Each number is 128 + 32 x the weight over its row's rms, rounded and kept within 0 to 255. Layers, rows and columns count from 0. Numbers have three digits each. The size before them is the row's rms in percent of the matrix's.

# layer 4 MLP up, 2560x640, rms 0.0495, rows 1881-1935, columns 0-127
103:143147126079093102140142130185136123144096106173118154133075143107165159118133114168153119160087207134154134167119100116099169202171108132164116104108101107154110116130166126074097145113138159121160210133129088198116168089123138114089158140163119185089086152207150107141139141154086105108118087098150146097078097083144115152127171091146155109077141131175113106135121128024099129141154
087:067102123028154123098162175090119134123164094082153106155156133109074144122135145105180133083156139013104086115172156062114218097238089160162196117141129085134132089174072088153177098096086149102108125085091086105174109146153162170111123112120104124085154127129149177100135122125078124176152186182157139111167142131114119115111094121140123108116120102118163127108093089118157117128134
100:091124122096075107107178139096060070165089125133152167124111155134119153103140182132071109113077112155147087119117084096121119165085105180151085151127138048185171166157130096151113112092076134132100150095088176130119129087151119097129153133168119182122099152125153148140138045159182159103148123187104148173144046095105167086105063111168099133140092052135163101144128046151104105127129
109:122115155135069156064113140222050090124099137120064077134149124141095090079126111164137110086064123167182068100149167152185158052090156107121168103126093154190120053186171127141156105148160140158116122090167130133114084122159157132172063175132141099131149155129141209153137143135197169150099071143118157147133124076107119071137135126114077113201144123150140135112094170127118066162169
097:084090140128166127196102130153124121160117150150135112137153100172168142134117084137119143126165120157107102095189141133196133066142123165157155162037122149127175074129159145148094118121132145138078114130107132089132160110150127157092138091155136164106083150132119102109141117187113042118111139082155164119118107149141164155096140159112110142079129166054096135176090153130134139089115
141:076150144104142128102116133124217149143153119109115116185088090133129108129140139120159142145104084135122141167086098050144054116150121116124174131128191113137197089119139154084120124072117064170147098108100080094086160101155130151155080102162140159161163111077171110085106144198102132147128112173110092148139122143136142137189150112164118168165171106137111133140142138124111081121108
105:123094158132110153082132102156158158143141119157175119198125111128139158094074071155150150096114096097122118139107175138157107106161113182157048157164149125103167091137151115105085086170156194134162063091160137178041156145180137135079120113128065102186096151132114122069137082122193109054127091132170111139105215154144159120175161152153086102100135058119168123168083087096119095158130
098:145173148075147158092082080190127109111140089166122086109091150139051131092133162100174122162146115144178142109150101114127079180116134118127122102178171094151099137140124099144112164183127135156122109146085120118094097171169161082117115117150152089132132084120155150073185092098119154204151085144129177127092091162113127111130138091148140118145108117093161174133071105070174144112104
104:162139155096073077196121138086084132108104176204093135076146128137198101150137108175098101162108130119149100153100118136092141111160130148170127137122136149106119149135152093070104088133130143139135059160106103157147153124154098142104152141112119160113046053150135096099144108150056195103112140113140098031102071100138120116071142123107142135177152080142106116127106087144168175147159
098:100105158115143118083128135130176128138114098118091124114099156127149116184101127097143133105119167110074147100167112094146070130085101103093065158106146109111106057130158106106151129151134106198027117085196036126112131104105157143105142106116131067096150156164120039111211123132082136180082157156043164149107096140089139129129116082163129121151138115145054116128115110109155110103148
091:086132142164120104125122141077117174120113124103131160182185080202112118060186148128124139124128132150099157162156134129122091106125134121154128149122147147144118089163135077130102121128069037135146130128143141130130174165176174179132157124152094108174096104104150176119090088217082142133200111132113092134168155101158154212172179157097127123110116139152169072149116121144131154134112
097:105111146166110096120096066078114148110182158131071092145177130113153166098175100113079131078100079120102102094154078138090145109078117167231071144103112074099114164141111137149113094101123119195119112121143095070105136089140155055093137137138074114121193200152069170095133142118081133121127141083150111142140135121131129143114124125144183108100140128093122150109056113101140085179139
102:107121162193127128149142139119132136132091169060109101156148117074131076100131154096124140174132128168199147134137075123108112120153133096112112110070185136126087133150118096108064122147123127137172137146130093145126076103128122121119122098145140116176088178143149169146150084139132143143159096192113115093172093108159150172157109091088095113138139091163053109165173149101141126117102
100:132145170096124120125068095078175147077111084131143129126139087131168137159141170120172166111100199170164130124114115122177139153135087115143149026139108150104222147069141164133105176091162188140121114172153216138156074144093198114090130124090127139100112149137070130155147141103139093111159198118137085116134103161168091143116116172126118071120149114187088147172089151176113153110141
104:185107139054172123092146093055175088130112197154153086169088163195119078096096087122091119108097083053120155092148043141100099086151122139144175083149121142114109104169136139125083109129153094115184098125105073134128108090110138106127127096097108093151073160148146095156101110170168126145185170146120104184038117086146097129102120121167171103099131181111088155151099095122129126164105
099:146073127151094134141132121135146124107093095104121069102177115090119138118104114099132172110118130166118057120145147133083139131154174126165092112146160129104143154083125104194106161093090116150158102081131164126121123182095090110119136122133047135134150076138134117190086205051106124130123116113157152121097131118096137098111126146104150145091056124088121039156090174168159147086141
092:132191140102194146116128123157174119117128139163167113112132162164116137153076101119118156087115136080174129215142095133140140109081122126106203156109115202106129112173112122158059145113031175138110147186161132101117164150144044138093130098139126183123097093068180093175128194149077096133148115117137165086090110178124175118098116203133147100123082129130125110131158153075058113107146
096:091055136096130108122152137118078118142110083128162156093108142168133160134128163087136107078194107150122095089061196148110134129138171147060130100160143155126129137134115139180108104119146145207044108151103135108135165110135145167108121134130131173110120138128155070154128115185093141174093119129175109131154096076112098074157091069124120096166185177121098139103058071100123185118136
094:067157173143119120097119141096116161114124148073102142115136067108178149072136124106178136154112121155106172179101107172154126125130133133158098108093158141131145086161099128116080153086124175124195163146136093172144193107208111133092087197137146123138160151100148135148154138109090141115176142132103093076118134055148092124129111145171119173102125133135138190122125060211105096050158
104:096171158115107122148104162081158087153160146120112121132134159156104126136148121149107142179135191124159164123117133125118114094122077084124091162095124190157101134134107097097149123098117130108155113104155109131146115089066079119110144179106128125189128146136089098131130136108171127167184096071165130142131120122102129175078139126127155172120112141128127185114127177116094113112173
104:147103089121111143144141165126068082136118159121150176121147128132131122060155099084166108106080132102129085145147044128178147146064111165155118110097105063177130198175087055099131131082134142143095147117104102119149175139160120114079093115125162081139168108120136128101080141120114070103189140099124151141174180123130149162123112121141180092108133097062153162146142125155119140082072
093:124152141154113155137161076180120116151218083123210158119098124118142149089141116123137141103146114124111157079092099132171140150158146098087129064152128163101140108171120117156163100123118128123151206184116055147092148121072110079136117133077136113102160203197109128090088219174195123140110156108116133150102200157154132144144152133148153120130131088118101223157105132146098124106093
098:065112114067106121177079128110142124078144123123198145120141123109115104054104151132104187071099118141149142106168141164109185159123184096123075175102081158143100121113106171115078161141089081133133162133174129085110114124072139076077133137136113129149121105112155167135178128193106091101133135128129131133136118092131078057152087080117106091114107183117141159207172133113084081130155
088:076156129138059129136125153134116136090060137161140138148153117163086143140090127107146163085145175116152068133142078188175137102147089169159182143040152133157084152143161144111130159076131110132133118134118148136180101128162125118155164087096155142137082130138183073093139099099086122152151103129177130115125130147165160104121089159100146114114138152161208127120158123168117050164074
103:147131084119114044199147081149082158118135127084188065120109169100080151150101087177141073151114131114108152150108115174152130124070139147121194130105138144129131117132122164064127162147179127157134142154119098142112150133144148060075177105134161101119129120134125110158112098139072148134152196147161155104135118139112150132119073087133186139117153120083111082124149154140128115127143
102:146156059134116095100103080077097116073114138153087089145091070125127120126143113149129139130093188143115074126134168124140117119103138147111143110098136118098112122125142173105121113159174075157135173138150128164164104127148112098077102132125202148078156099133179082146138110224056105118121118094189163058123100157120112140075075114082185132131145144097114180126144099173138083106066
096:131117110156134106141117115068194129140138108108166096097178105109096072120124128154165114155143163208075097142062167114166056062142096136100169168134125058112138136095116130137122147141105156117167152108116122166114150132109156081159095193053104143162128156120141108086114100097115160143192085093093121128119129082130126144144144053090113159137135121121131075157140117082132032101061
102:176125136096172188106124181116108138100121142098110110107133161110089133083164111150103129201144112143153075164141143088100099129151059088149173116102152058149158143124152127103146099091122148173145120119126163133131193100131138145108113093110076143138106085101198080141119191115131141172065138062099085118098138135091090139128098102120070130176120116087174214085058133103110129097100
086:104132088056145215127166124097091150163129077152085105141192190140108107149144180111130199127132126112142112110100125125140102113107108157132108112126171139038090109128113170136127171112144121126120148091107048149181095152147130095130166113138132101114157130117099129096161141137088148123147141132151138128164138138136107123110143153094091138131143124113147072178150079129146109156119
100:105143140101111125184094127076164107140185176142157120160157150108149142154106129106112197200174130073110114117124092090150136072156084088149158143090147186106166126138131174130209063068125129145106140085130151103057139129152105051193137103145161079105129120134176157152134074109083154140108163102129166113086129119146195116159119108114097127089146182144080109112171167083110100138150
093:086174125122106181149115107037133102132135162102142157132116102119114117133155171159119125137122113139170144119111126143120169127114070066163177164132132126137088154100168113155092091091055103154116082095142126136128123147121120143123111143132159147163167134142109100088157201107167164129126106118212147148141063112155122144107110103095111116104159174130133183112112113050154098146094
091:144122132114140123130117156075152116162130135117119134162172052108135120131114100158187089151131113133113098137084144083116122152127203073088130132158112086129144203099150128123095145130131114112148140107126121136132076130136192148077140168140116136171117147104178131094155107174113176147070117122154169091110142200050125181139102091121104130098148109178139135172101164105178120087114
097:106122160117140136148162173127157156105149140100123185148155189129135096145157124139129163117082106093102107126127096102152108116101116187174153119104094069099122143116113193122132150084102101090125109132167132120195170145159136176160137090150158089146107108101138130072105136123101124142183087144082133173093114160161110107133191131007100099124134138144153133115163069082093132132099
099:179133166106059140044147180187127127194119156160105169080152107149139126123150112120091152126136151116127080118124124139121115129139129074161100118108174156094136110171117169102106132117133158196115146169120121119070203088162213127049163118131128115075154133140100080112100126159148088179131111176093154158109150063144105152193140107118112155067109179104091142136085150132165127082146
101:132096132175142121094107179125089075129143124099160114116108150167090167147151203111114126119191114139156124132146127150115178095130146116122153139172055119173087097106177090168158126055081126132156174105113107139116101132095122082163097140137124102167090180086140128134159120187097147158113208123115082131166062149167166128133090076088166110090093110158103064136143131181131137168137
106:136149120105181144154132157156084127130137198057173119155105112127161129104105121113071153166140187211148146104112142199066062128117135076095090105086089167108188141137125154096136129110114089131119054097117061035108113139148154087147094166184140085133130173091126120156106102186134142087156128124082155153089113061108151150142090160125120148108108162114147128144115156128092133141114
087:047125149106187144132135125115161147183097108137177098149160110117103151149148142070149158136143195170116127159102085093122167089214127160109134113102150099155126131192198120122096052150124107115100171055141119121211148192130138134140153077196144144157158152069133155161113080076161188135125084129143137150165134136172188119137124155102124166123126205108175143132128124197120110113125
095:134100163130136117160142168068132105133151127191164094129163138076117085165101117092114108134149175124142148143073166121135110099098159103087163149117117128094107117101140206137162153167112111181137079059125179155112119106095136172121131093167090112085111106060119083122125159080127120213124091090112157169088167111164105139101148085131124127174120138152167135105162165143130164160098
100:186128096129127121125112096164143101107126126123107113117140136138105108161153167140071175194174129125122126172104185145162135084099178209138126162147118133110167129146148193147125158109149120124124126150136119148139152114161110082139076112139164128082146150159163135148087107100160155191102126073141124176173071186144127180092164157124088125099105144123115125158110177121118097155143
099:096119108164114120108212125159127110119094145123172139169150170139102110106134087131150128153122129099165086165114161106090142147136037085075165080117189094141197101149141137134105144050111179109207097115149104168130181138128119116103151149148181129089138098096096136139135154130169177111164177153152135155087175138163075140147131140122070128134162138123118116152143126121097106100154
110:121137164175091146130092078119119120098109118096137121137093177173162087146127105078150060081196164130119078131132110158139107125084123165141120089200147087142122084090101091120114196097109149184168114121111113145133132174154144135119121119104073105126140144115174122162220186117108157114115074111157192135158114133126116151136177132153131115092135097136136126096129159106141074076098
095:111103129084158107132130160172135151118120150119146073156122079179121102098125137114160126172133135219143149138116136170136133142099192120180127060126153091091132106128146123148133106131116122143150133135124145170130162107136084076126119071150106148111093073111142127093116146149133182135069110110106151139088138180116156114188142083077127203120115074137080186186119126120116051077085
101:110091102094126156140078160133135105144133173086114094133123134127079161104064069106076138083160116123133120105118129100109079061032132141162097113081185111132136153129136103107127142159142090153092127089094138117164165127107095116146149121128203160133123064122139160092179083171172143132180158157137101139126194091137131159166128110109187145151178128166120152105118138099100138163110
099:150190125184113140122077160152149122123159052094119093114110118155133118087111072169112130157153164126108112127141149158191115163121157150183114142095158115111171153105121157155090115133114164153151076095115166090125185118119100109113147137077117169112160068131123137143126122156173079112121131121131138090122142125102149109113141147095137064136086151118162090145144135118166144045154
100:134060176087112160151118122101090133151167145121127133133179078153137106140126155100142184135141098140182137106156172122106181121094188093150135064139159136175100131062145128178138105127202120156121078123127171138092131126168127122142084166185138187155105166112127169187100096158138120143158157071178174170137094119189120109120115184104175131131109127138151063172147103116134152085130
108:170149127152146123145136171065175167139164126153112131144193170085097111153122092127122113145097120090149149149111149150129108188097156154152111129160100114133133105120132149108114116136117119148141144142172115145179130173068127094164113135128157125103062149141160178163121162123132119090087100107148108142068106091075165046142165131164134096143123075090129154177108170149078147119050
089:145150099131163153111149102117136087132095159124174127037146130077089141098109136078094115183150170097121178103178136185167148128131121114163156161105138113153117132123141149134120120124131122142134137136075107092110168166167100096169116134108167088168137133092138112060136122191123094087086122107057130176106133133134155128184099109105104120108129128145179194139150091097132127161081
103:143104134092080165106128104147133176159096133137140136166131179108145120121136159097124133178186103143180150182165142173156149141110170141109151104113111097102168155125122090153138188123117144158107108134102188169097144133132114171100173110112129163113117073105177105158148126158139116107083127137090069123187116090100135151091165107196153129175144114095154098099148098110172168115119
097:114161135059142115148142085129078103071130102120107147177083062197167138144124158127127096116127134124125155179198157124170130066171114127108102144119113106098153075097160110156152064089123146171149097150118179113118139168084105082071135128077091141101107179128116111130123109136149186134124145119039097054113158103115093066131177081093124136076071158130138162113100095121153169166156
095:134131152107152100136147122137144139098174144105145194121143103109053140097162159165160169156113131154099118148105158124146146131112120151186142186095169096123145117146132175159103105106130184144159205062138148112153140074121130184140169096124139105083120101157094144171078142142135150083175185037158110046144142144136122135130100124198128131140113148139058140128141154154109181180129
092:191127159107123155115131109073080136110115134103115181105153116116127131109160140165173130140142141116096061138126101121126142151114112146167194128155106179132204078132127154128137118090139194100118144116135090194136189099194120116069126166131148138117162090077103135156138092098127144135171112194012051170175157164114132092142119102151129062140041142105163127092074076192136105077068
103:173146167085073147159103130108079103163121130083111148107114113085146122113125075097080084103121079077150136118187075089114157105149152066057054156178114153152128167105117164087146146104114146138195129084120141145137060204168128124128059116123079127123145101210125173118167128117087105171128171103111106092094161134121065095087157111134095105122118115120093184137120122137123095061161
098:110188114158179122118148111115106086145116096150080134136151124134125109113145136147153121080087117157175182131130140137115178136091113153067161077049062062166159106187091156092170150115145160172142117096118107144144136127138142151130137177135116113109139190175164139109119181151044108188105139157143117024078114164133044127143086142156135106151114077166124072163144152138167113147118
096:104099132092085141140163185134144108111165089119078120157112101149106173125090183099158107118039102085126037108130147117079119101138128102151147126076129122104169148113162149059096150135145105122103180139138122186134100150131119182118061117158139137113139115128075145056120049192147161157124136089110079098126153129152118114181108121151111110136134089171130169143132117085165116090138
100:149171110127143084156083151098154175135088111091061125075118177108146182113109120171083118098121117148161138153135083149144153140114087161113110121111086141074144115116106112085162184135166122144116161146091092170193101134140176100134095200099106150125148132193083156157094163124125156130150093133078135091094135099116134142182092136109059064180150081147040145157054132139121138187114
# layer 4 MLP down (transposed), 2560x640, rms 0.0481, rows 1881-1934, columns 0-127
108:134109068090111142167118168197112106137096122101101166135158101085119132123164090129169186117059095139154106123109047135099147125181178107156140168099105128115207145151156107147128097085113135116121135161110168145151132167159091174129116048103157070137174173144082097170129144141119158191086144103154177116128122084104160183145162115124158127183176084174157118103151187064083113166149
090:099152100194144189107145116160141131111171134117120098154107112108221122080130151144067099115118149136198140098100117141099128187084111100135110116077116153141186147077191172102161110125153090097099177155167131096089105109158097160105169112118171170128118147136114127145176120165106175086107143106129040134150115121090111158129184111120139179090076075128067084093129119142150170132112
099:070113119121151131155068169133145149182125177120148119127158113124165107124125118137181128138128065124123169165142166153153160149160131120147146150151096084114077163133133141136143209193121169125127158153131115205123137085136166109148161100126133104142081107120121093159160173066133093148149065096084117115186138127159079148084160155096118119129126213171123135160132132169106152151116
107:127108141157097082100105120057144153129067185170144152152095172121099116112136094142152156157144145158142122091095119141169147115102148152124154072142146078131129123094156046129120121122085135145162132074175157105153189133097156147144139129132080186129153087132179121140109167066080121088111181110068136137144078127169135164085149110098071101137111121143150122131185122131093108169136
100:172152191100137232131138134143129136092080079103150117149113129090171110120089105172193165113160151144130201104121145114109099089090146111194080126136140098108156153118144126100142138152151080184180170072165207163130047108115079095122131147112151140162128147204105092169111104114084141166118083165122105169154114115131219166088140141122127117155119106144126118078088147160158125093118
137:115133125104148103146163132186171126147107126077118132186113140132117143109173181108168150096082171125101144138109095180088099088133102147175146130154155122125171079154101118123138140090120112097103096130075064055171139134115173103143130105147096106149118106135180136123167076154130141079201156131150139141130123126087102089159141173158093115173120109084113124100125128182110114092158
097:114084121183102089105146142107162127139127204103102160109136162126143155120076099128120111149190138130158177108112081133117114088131129074193128089104149103096163113123144057130166116111102117120135159070112151077114168151164204134155159090185167151130108134139111119194154144093143180178074157108169129136165168109158099131100152114114091149143155197039148106165105137098092136104080
102:114057162174128144084163082095179099058141122117135096119147121158071164080088151118120106144131165126136102139178101102142142161128134148105142129130204114206117103130136125156169134051095113113128184159109054146087137147200118125148132123138074122122142103179120173145189058112147094148127145119114067128106148145077102130114122162083182163120067108142153108113169192115102091117103
102:158117086163186193074156127139227094158149209124099081097130145078193141154107138106177086149123121155073157143118172121135130108079141175086125143081152158179153116165196128145114096085099123142127127072161169129114165109056193164165121105140120149143121128127128143138130187120066110118086130128141131138160161123127103148165104108112175118111097158126154071093117185177171088123118
093:134142185140242153130148076144099102125103106137106147174164081158158153124181056172192117186104108081133104135097153130141155097187112122111145133143134168158141091108146130161148091183123120120173122145091170128112101177088113129125153131137100100189177112053120173197086138138165127141092151100155094086159095072165058122086097131151084126146096140119108141193135125029102140128141
098:166111160134089145131182159079093168121117055120097121162201115165087120103105140085133142107180091129133164144135140129143124168098165162182129057117053109131129094154114132082165099122149088136111133151154137101150141171148120126089050088150136145114164134067114153156139149121170101127121055095163117104164154076126139136124159094157104144131052114148149142158114051162090090139102
103:180199124119126140164166082172122134138113117139151143149079119100147131115131138103090092116104036108081140129116141092148138112180121124115131185113074135144098156129124139156138141126086169140142130134117088069133133131151126175130129142130163180153086140139102087134113141125128174094167124113087119103101074087163142137180107035140100156130149113129181079154169137128145115157175
112:120102106167137113103097077136118163083096068115138156103147083115188148148050131096128144179124111096153147166166079123168129189164142106136155143127159069122146133079132108187148117191155196110174133079138134102111128157090094081121168098104164118087126141128119124160095179173186195082163181077140129154077095170127104180141145132102117156147134137199113133152157146116100138153132
098:136143125156052103174120119093183109125150109121108150140167107132148149160133143185126172068194140082082104142113127152109092199146167144113163118112109156127075130145043109149119152190147115116136156123184066108168119125097139143116141162127127144136138132133160084138145179106138075164104120139136075113120178093160113069106161140117100094063151155133143121086168102128128133093186
098:105152076111104133166138050132119191151130131113134102055166064143114109119193164154167114108149099115151072167136084125133092150147113088152121114120162149130120085100102045186145112146131136115191139096164049170131165142072145124133106123142067171132125143129117120154091134077165126169095172137131130143163167123162132148115038154114131154101099145112060114177140106135069134113087
099:105158095122113123140164134148091133143148089075141138154118129111101167108155087164106133135066146161166158169160118154144164136087033117137145111137136163135077070146140146108111128135149113150134080122121156121118120118063043126144067188137149187138084077150096139092145156141170075171047107161172115174138162142096095145113090157115172106043120160143075113127118126197194126120132
089:098114064165091138117166123129157118127132164121103110112155178096122098118115109156100127147178107141099095099148170191163092152131135154143114110119146105191118159091148108075083135099148130098137135094128122122156131154111134087127115162155133133106101105151093133074127088122164140134086133206149070165174167113073140193163084119117169131130143136125150149131169121170128197147115
096:123151117119104112127142150115116170165169129183102121083138116072097093157129080133129137112165137138078131133123157133139128165149152082101096119155138094140122141097083146174161138164157162059127082088143056165149122101153116089158081113089126123105116107135126153107146113145118126088086096117181141192122118095084168139158118151129107070120152116173115174112145140160156160169122
097:159127131172172101148147153103067085127191140109149154108140126124127096097210167146155148149150160081055094173130164107131130099111167067124107129140101135150130173085154148111112089159130097140108140096148088148106109123095164078104131107102163178146068117103174093157123173168161137147121107135112133131127098086162122153086100100177094124122115141127163135157097056145177093054168
104:135151111096145151126097135155180083162128110154117142130178116156110123152165114025160200135204130063143142168122139103184110165108099094124136147126164116131126160125108159110127122123125119173164161105132141104131087154178085126162092143097075195149126095167152139097118184161177142119140117114137090183140134133134149102135130137131132110152122111103116076093081110199133139134102
110:164170091170074146170205178136127107109196165125081122120146136132129122098135178102129126128086172142093118107124092069113154096086087132120137127095099127162140078147146096029182070047159164138087138112115194152128097147135149148090114168135135196132157079077149145051105087143100110119164081130113107131144116099108169093120086122102113126118124167114148148097100202124093110146147
105:139166096153096153135105090146123069109144136132116111121175135132068156093139132127137148121070152100165090163149115088101091149130113123064125148164106214078149105099090120147199112118126088069095196095144095107103129124087089131140152154143173105096105134107149110111106137169111118155124105096093123057107115158155109181122039141137112164117167145138095081154132126058149184110130
099:155103130084133099082105138106118148116086010117163139138127186150142109112105152148185064178112116107158127110133105158120078145124148126138128100136145152182180117132175146147145112105090106145074129127135101096180125125153184168111084199168135189118157166132131154113175175129116084139076146136190166138137094070084114190149148141144131114146105101158136116124094149144196128124112
087:147168173095164194166157087201119153171112174117159121101101121210056113116166117100140178107136150068118138136128159132158181134133139099104118111145167122138143116066130133154091141138126089137120157087150158195142128163084166131141132104107146100109125114069114130155140077119162236169082148138148142158118134154121107176152154132120134063138145143147062120119142115128156204122177
107:066142102125095158146123124130147170119159133085156086186106136142165119094100131172122085116101181131130161090157108185161167137171111152103157088111172100176145194185152096124135188160069070123120102124110180070134108141132126075138113112148101145144106074102115131103094105123135133106082158131163143125089118155104131118163127122142136196124164162177136101144131093152135117142070
106:162122170066104133133118117137108181108116123137110152115088090147175096110128104119121154158137060202130185122072129160125048160132070104130130139137133123107191131074139111101152097098141109082122098109062120103124135173151146128120128124120126154130160124108140195088152077101185083092189148151164109128146113095130156101148199121143105149084116151114100116130178187113130069158121
093:100118079067104087162153102117100112147109177158100103069149141118129129108136121086174113086171088071135118136137206183066090128085156134139123147174124097163134135074128108103098102112067142117119083125154195159158133085104156135121139157097111080166132137117143057166187051149161139100068097101095119088105159165182146130170173133150158134113091104153106200137151168142098131162159
100:098132075122193115189132116117168105159080123157117103145157164049132139103111136112138073111153151144147107096144062123110133096161145110073110138099144181206073087174124110137145130150103124151069127120116093104173118102112159119130107136092115158137181183143148102150175071131126096149154200108118062110153078139121088093094126085088123109150159099215135099113139168161224105154123
095:128155156160106159094115123146154183117145117091166198111100074081088135121077149158142159178125105133182102186095115124110152109103201191124111184043065137163104112113146108147099128178152099138062155074099086152155197131095054163066116118125123135139103085133124073128139106148103083127131165170114092081120119180138100100153112108190135125174124151149128152081126105162216117128061
103:128117116148145128160142176145155167119075178111117119097178095098142147079146126162157143147106088145092117114140132059094085129059099081084121148136156125097099107128150109085152144138122113103104188102103099106103162110160151110152110205102167121126110146154079006066143094143107173083165192119161126109082174065064168104121114114118120180154174108122111143147139177142131110141035
094:061145105132190147115092159182141074182160139081127106139142147122158148106172100093140140124248106132109148129153062126146176128181130102157089088129132116157056112132110082107152136119097130169124188138122155129141126103085150108105141167109114133113044197072095163180118148185164156147136122083150133131115125132127050119135150146156199106172109118131090138103152116170172077171149
092:116104162040100150120106142126136074131176144133114160082145154145209141149175074094131095126123129104135136142149116155137175093161113166153119094076147136104147164141122104127135141109160108108060117107104115149134174090115156165117152118165165165086178119144145113125171101104102137168167155136139083083167088114130082082124153122148137071160077120142169159147145098088102118076124
100:063102060114113139133114122183132095119211069168137162135156128117100156086089125026086145101103120125133157092141095125129156086086072127142148083162136179099125153132235099100129130102124092100034142132152120146120149127132107106079115142175167072154153080181099100128130087070156115156171097158167142100119105129084185146095150120129153085142145107112119147101158098099120161134068
099:139092106165144085092088117139093109080129125154091075124117140150145089108116126069116091162130113163125157144095124114186099137183130099114124122102146077171150136193144157199097093147118165138050101134085133126145129152069136128154068115119130106121130130175137081167111135157096065102098091169064102137125106094152165095083114064110195161100138154085136163172176149147153102109186
103:154128133120107076179062126118189129181069113150097122108182093098133134055100107092153096156127147096170139162125085157083143133207112177051117095161141170117092135107151134162165116146138156097087170183151115186157167140139104118109105096109091111181137129125150142055130176153116116112129145136135091082117131133145105156104121118063091104153128158141145077127125119099145081185105
105:100158162116129098141163112157125170122127120121127122106075184094073096147143129147118143123107088126148150117097085085138157166080160165142124092162101122132119146105118067071116172110110131056162103140177143133152115153140157169134127146136145181203142125083099127126119158114144171135130124165157062188149081111054096149146144137174164120088171124168075131174148147151156150100109
093:123136106106163088108147126140136073120101132151119161108152071135158141121118109077128125081115119112171128158075111115122153129107048120151105122149113111104100157105138161136156156128101163142135125104150114092120146061064131084067147124123157131121128162172151138126176080152102059118110183141112131124099114167188110137126158144172174167152044102105143167030121146140119153136144
099:114141149085122165165149108152111110113199160161185144063116152200167109165102124158115188083113157165116135163106117148094164163144179095106125136158199154104158095130145081088163127105114140133132115135119114078158123144099126144160160101158192107193051103175175165132165136177140166140176162106171105146109081157150111079169089171181161086075183151119181096161195122178129137089098
102:112134114104109056140132173112118138145148101115122132109173116118147165087131101082146119093090136143114104126147153154117168138083155194120084161108129123135137077175098177175170187182140133130120177149119121120161127126132137121120088131103148144136148076176091160186112090192088085117118171141105139085118033155167181152125116092074154122131132133127122146144099126180131103078123
097:143156150119119201111194109078151126084134081116177129137100044094211117111153160133097179125154178190159122128156181107109167073084128139153145101114080146132193166132084067116156185147051089110209185160105147148110097139120136191154078101152150097087228065110132114136058178081157120146081125128124073112134174131160105123122156140122230138115152116113159085090104117141148159084121
104:157125095092136070123144118210131164127086161137157187133135176171143128063118092079134167110151160103130156110167133159134136127115124198120147104140202162139118134106096174117164162128096119099131153102112127093159117092125156163132065153155117063145125179134130163142110174233100164143054182120170074122102133128104142138130122145154134140080138080093117092130100074136165130064119
098:115126119191094138128118086123112179083125119162121140149117169124137173109137196134166128123047124117161121056064136167128090172123076083041134157132125132103144127086124126063144142150078123119131100108118091123146084160095102179192207177154087118165175143089113114110095116112140116200135127145120096116127188161073149103084100098170160157156163057142108076113186087112110147186124
103:105161178133122177104090091148135104121104081088142117080109075144153129081131130154139137092090089087097187174122173175065106095200167130140112150165101131138153098181108138164118167139152131092086173147164182104104097116169171142163149095117088136102108072109054121131093154160141168142145156209154171100087144162156142094127106146133107084153115136176162130150147103156133106064096
106:139122119141088071136133122092092130147104098125112127139134109141115113096084108132156151117097189195091146145169114147146185103134134108132068101069126099127135130121133082087142121086148117112103174132048085141145132082099134161159142155154085131133134182125148110161127150107143084158130156155159125117078089115158115147147101120132091141087132095123118118153152179110156165147161
098:146141159132159200121174135108121174129116162154164120129114137159095157115134124133139107040044148097133125147106107103162113165124084075106148127145129137116084117119079147105121136193158134119185126080167149155139142129173105106154184107143097106127090131150103110094162134109114121090134134131077166155146152123139113131117126101167098147057122071158126127034190184080143113152142
106:119162137094093153121140107133171091156178108099117144163139079136139117159110171117111126123174135080095211144137120128120124113179144168116162129137147132151157151093198142085186132109145107107073146112108138114174172178139098114147139155128189166131106139096157048192186076162095150147119093083145171099134119126125107164151118157142138193151102119098153066099115177148105142140137
093:073087182148082150109159150121090065107110173074065163113126117183155120102141121145120129144135138128151068131143129084110145131118182109147147113156131155105110126155103147140102209132084183135100135131153170131186116137115155119135083155165162130120121097144134130179181075176138177098137162189120117089179151096142076120105184097118171166126109132120099144135140204098134132195136
100:200057041136166132093101078148080130174120141163128137129154134127118147147123180098077132095115098117190166147110143068122082139122145180121141139139161102124060134157165112178086122113115120061108041114097088123140140126090133152148173142108158129162165147100175120130157138121120131144107129123087101149095158141195132143129074083153197133147138119096126179092059100120179113141136
100:145139140119056164170096148123082156134108105119144076137128153110132096078104195100126164116105133166156112133110127098145083177146134223130134128090167114113131098114146078051153098112145177115118132094096140120129114098150124127114129099149084109110095042089102180166139136149126141120109196110155131199076152092104112152053140088111188111133164142183179102112126102151087206177178
097:114117137143152098130140098124160112107126110158098146102149134142182110144150139169116092128142160148164063149119063116121146113115137132108043188146107118126129161160110078067146082100118139149144142165136139151108152118091139115154127116121131146131155127112117150108116080179141134123183094089058093137134154137112109162147104143147151134116113155163078175168117139127165080164103
093:153132095088149096182214157144128159136165135140104116070172111088126151087121168128132136171153106171138118186090120153172137088147120160163138122119149101143142096134093106176161147089162145122150178110109124180145148147125165147140125115157136125122133175155122126167109160247136137120124122146148055141100104085100124080157128104087138144080140181146084114189103097122123112070117
102:123135116093092099066108125133147144119144092146163162128104131142141064174097088104158118158071114149086154104109104178074144162131092153073146051091142131140126115163135131172144163105079160095158146186126154112093139158120116094114161185123192098059114140077155126105161153156131128130165151125129108079178178122119135083103111106118144134090141117090140165136112120135156104156131
102:099090128109161147141111094145106166091127098148129143075118127123140137121161066129130109127098120133100163112172152126146084163155129126137106128133096094127098109116171131068150114135091120172129081104067130154145114145100141134100172132142181151167106094160139138172163132120130177156137120107132193086105118114107138148157111146127142118088124140155184110118135210173134136132147
088:138143117029175128079095137163089189165141126175132151042180103124136167128140138146130210120183126098138098073106148131151167104195137130137157145142165143127139145098142070167169130093095160185114081181146149093102166079083135100160079103079144122139148156125123136090149127091099160148143181183113104108112092131082098058104085075170175111187105138100137147129094064141128141130102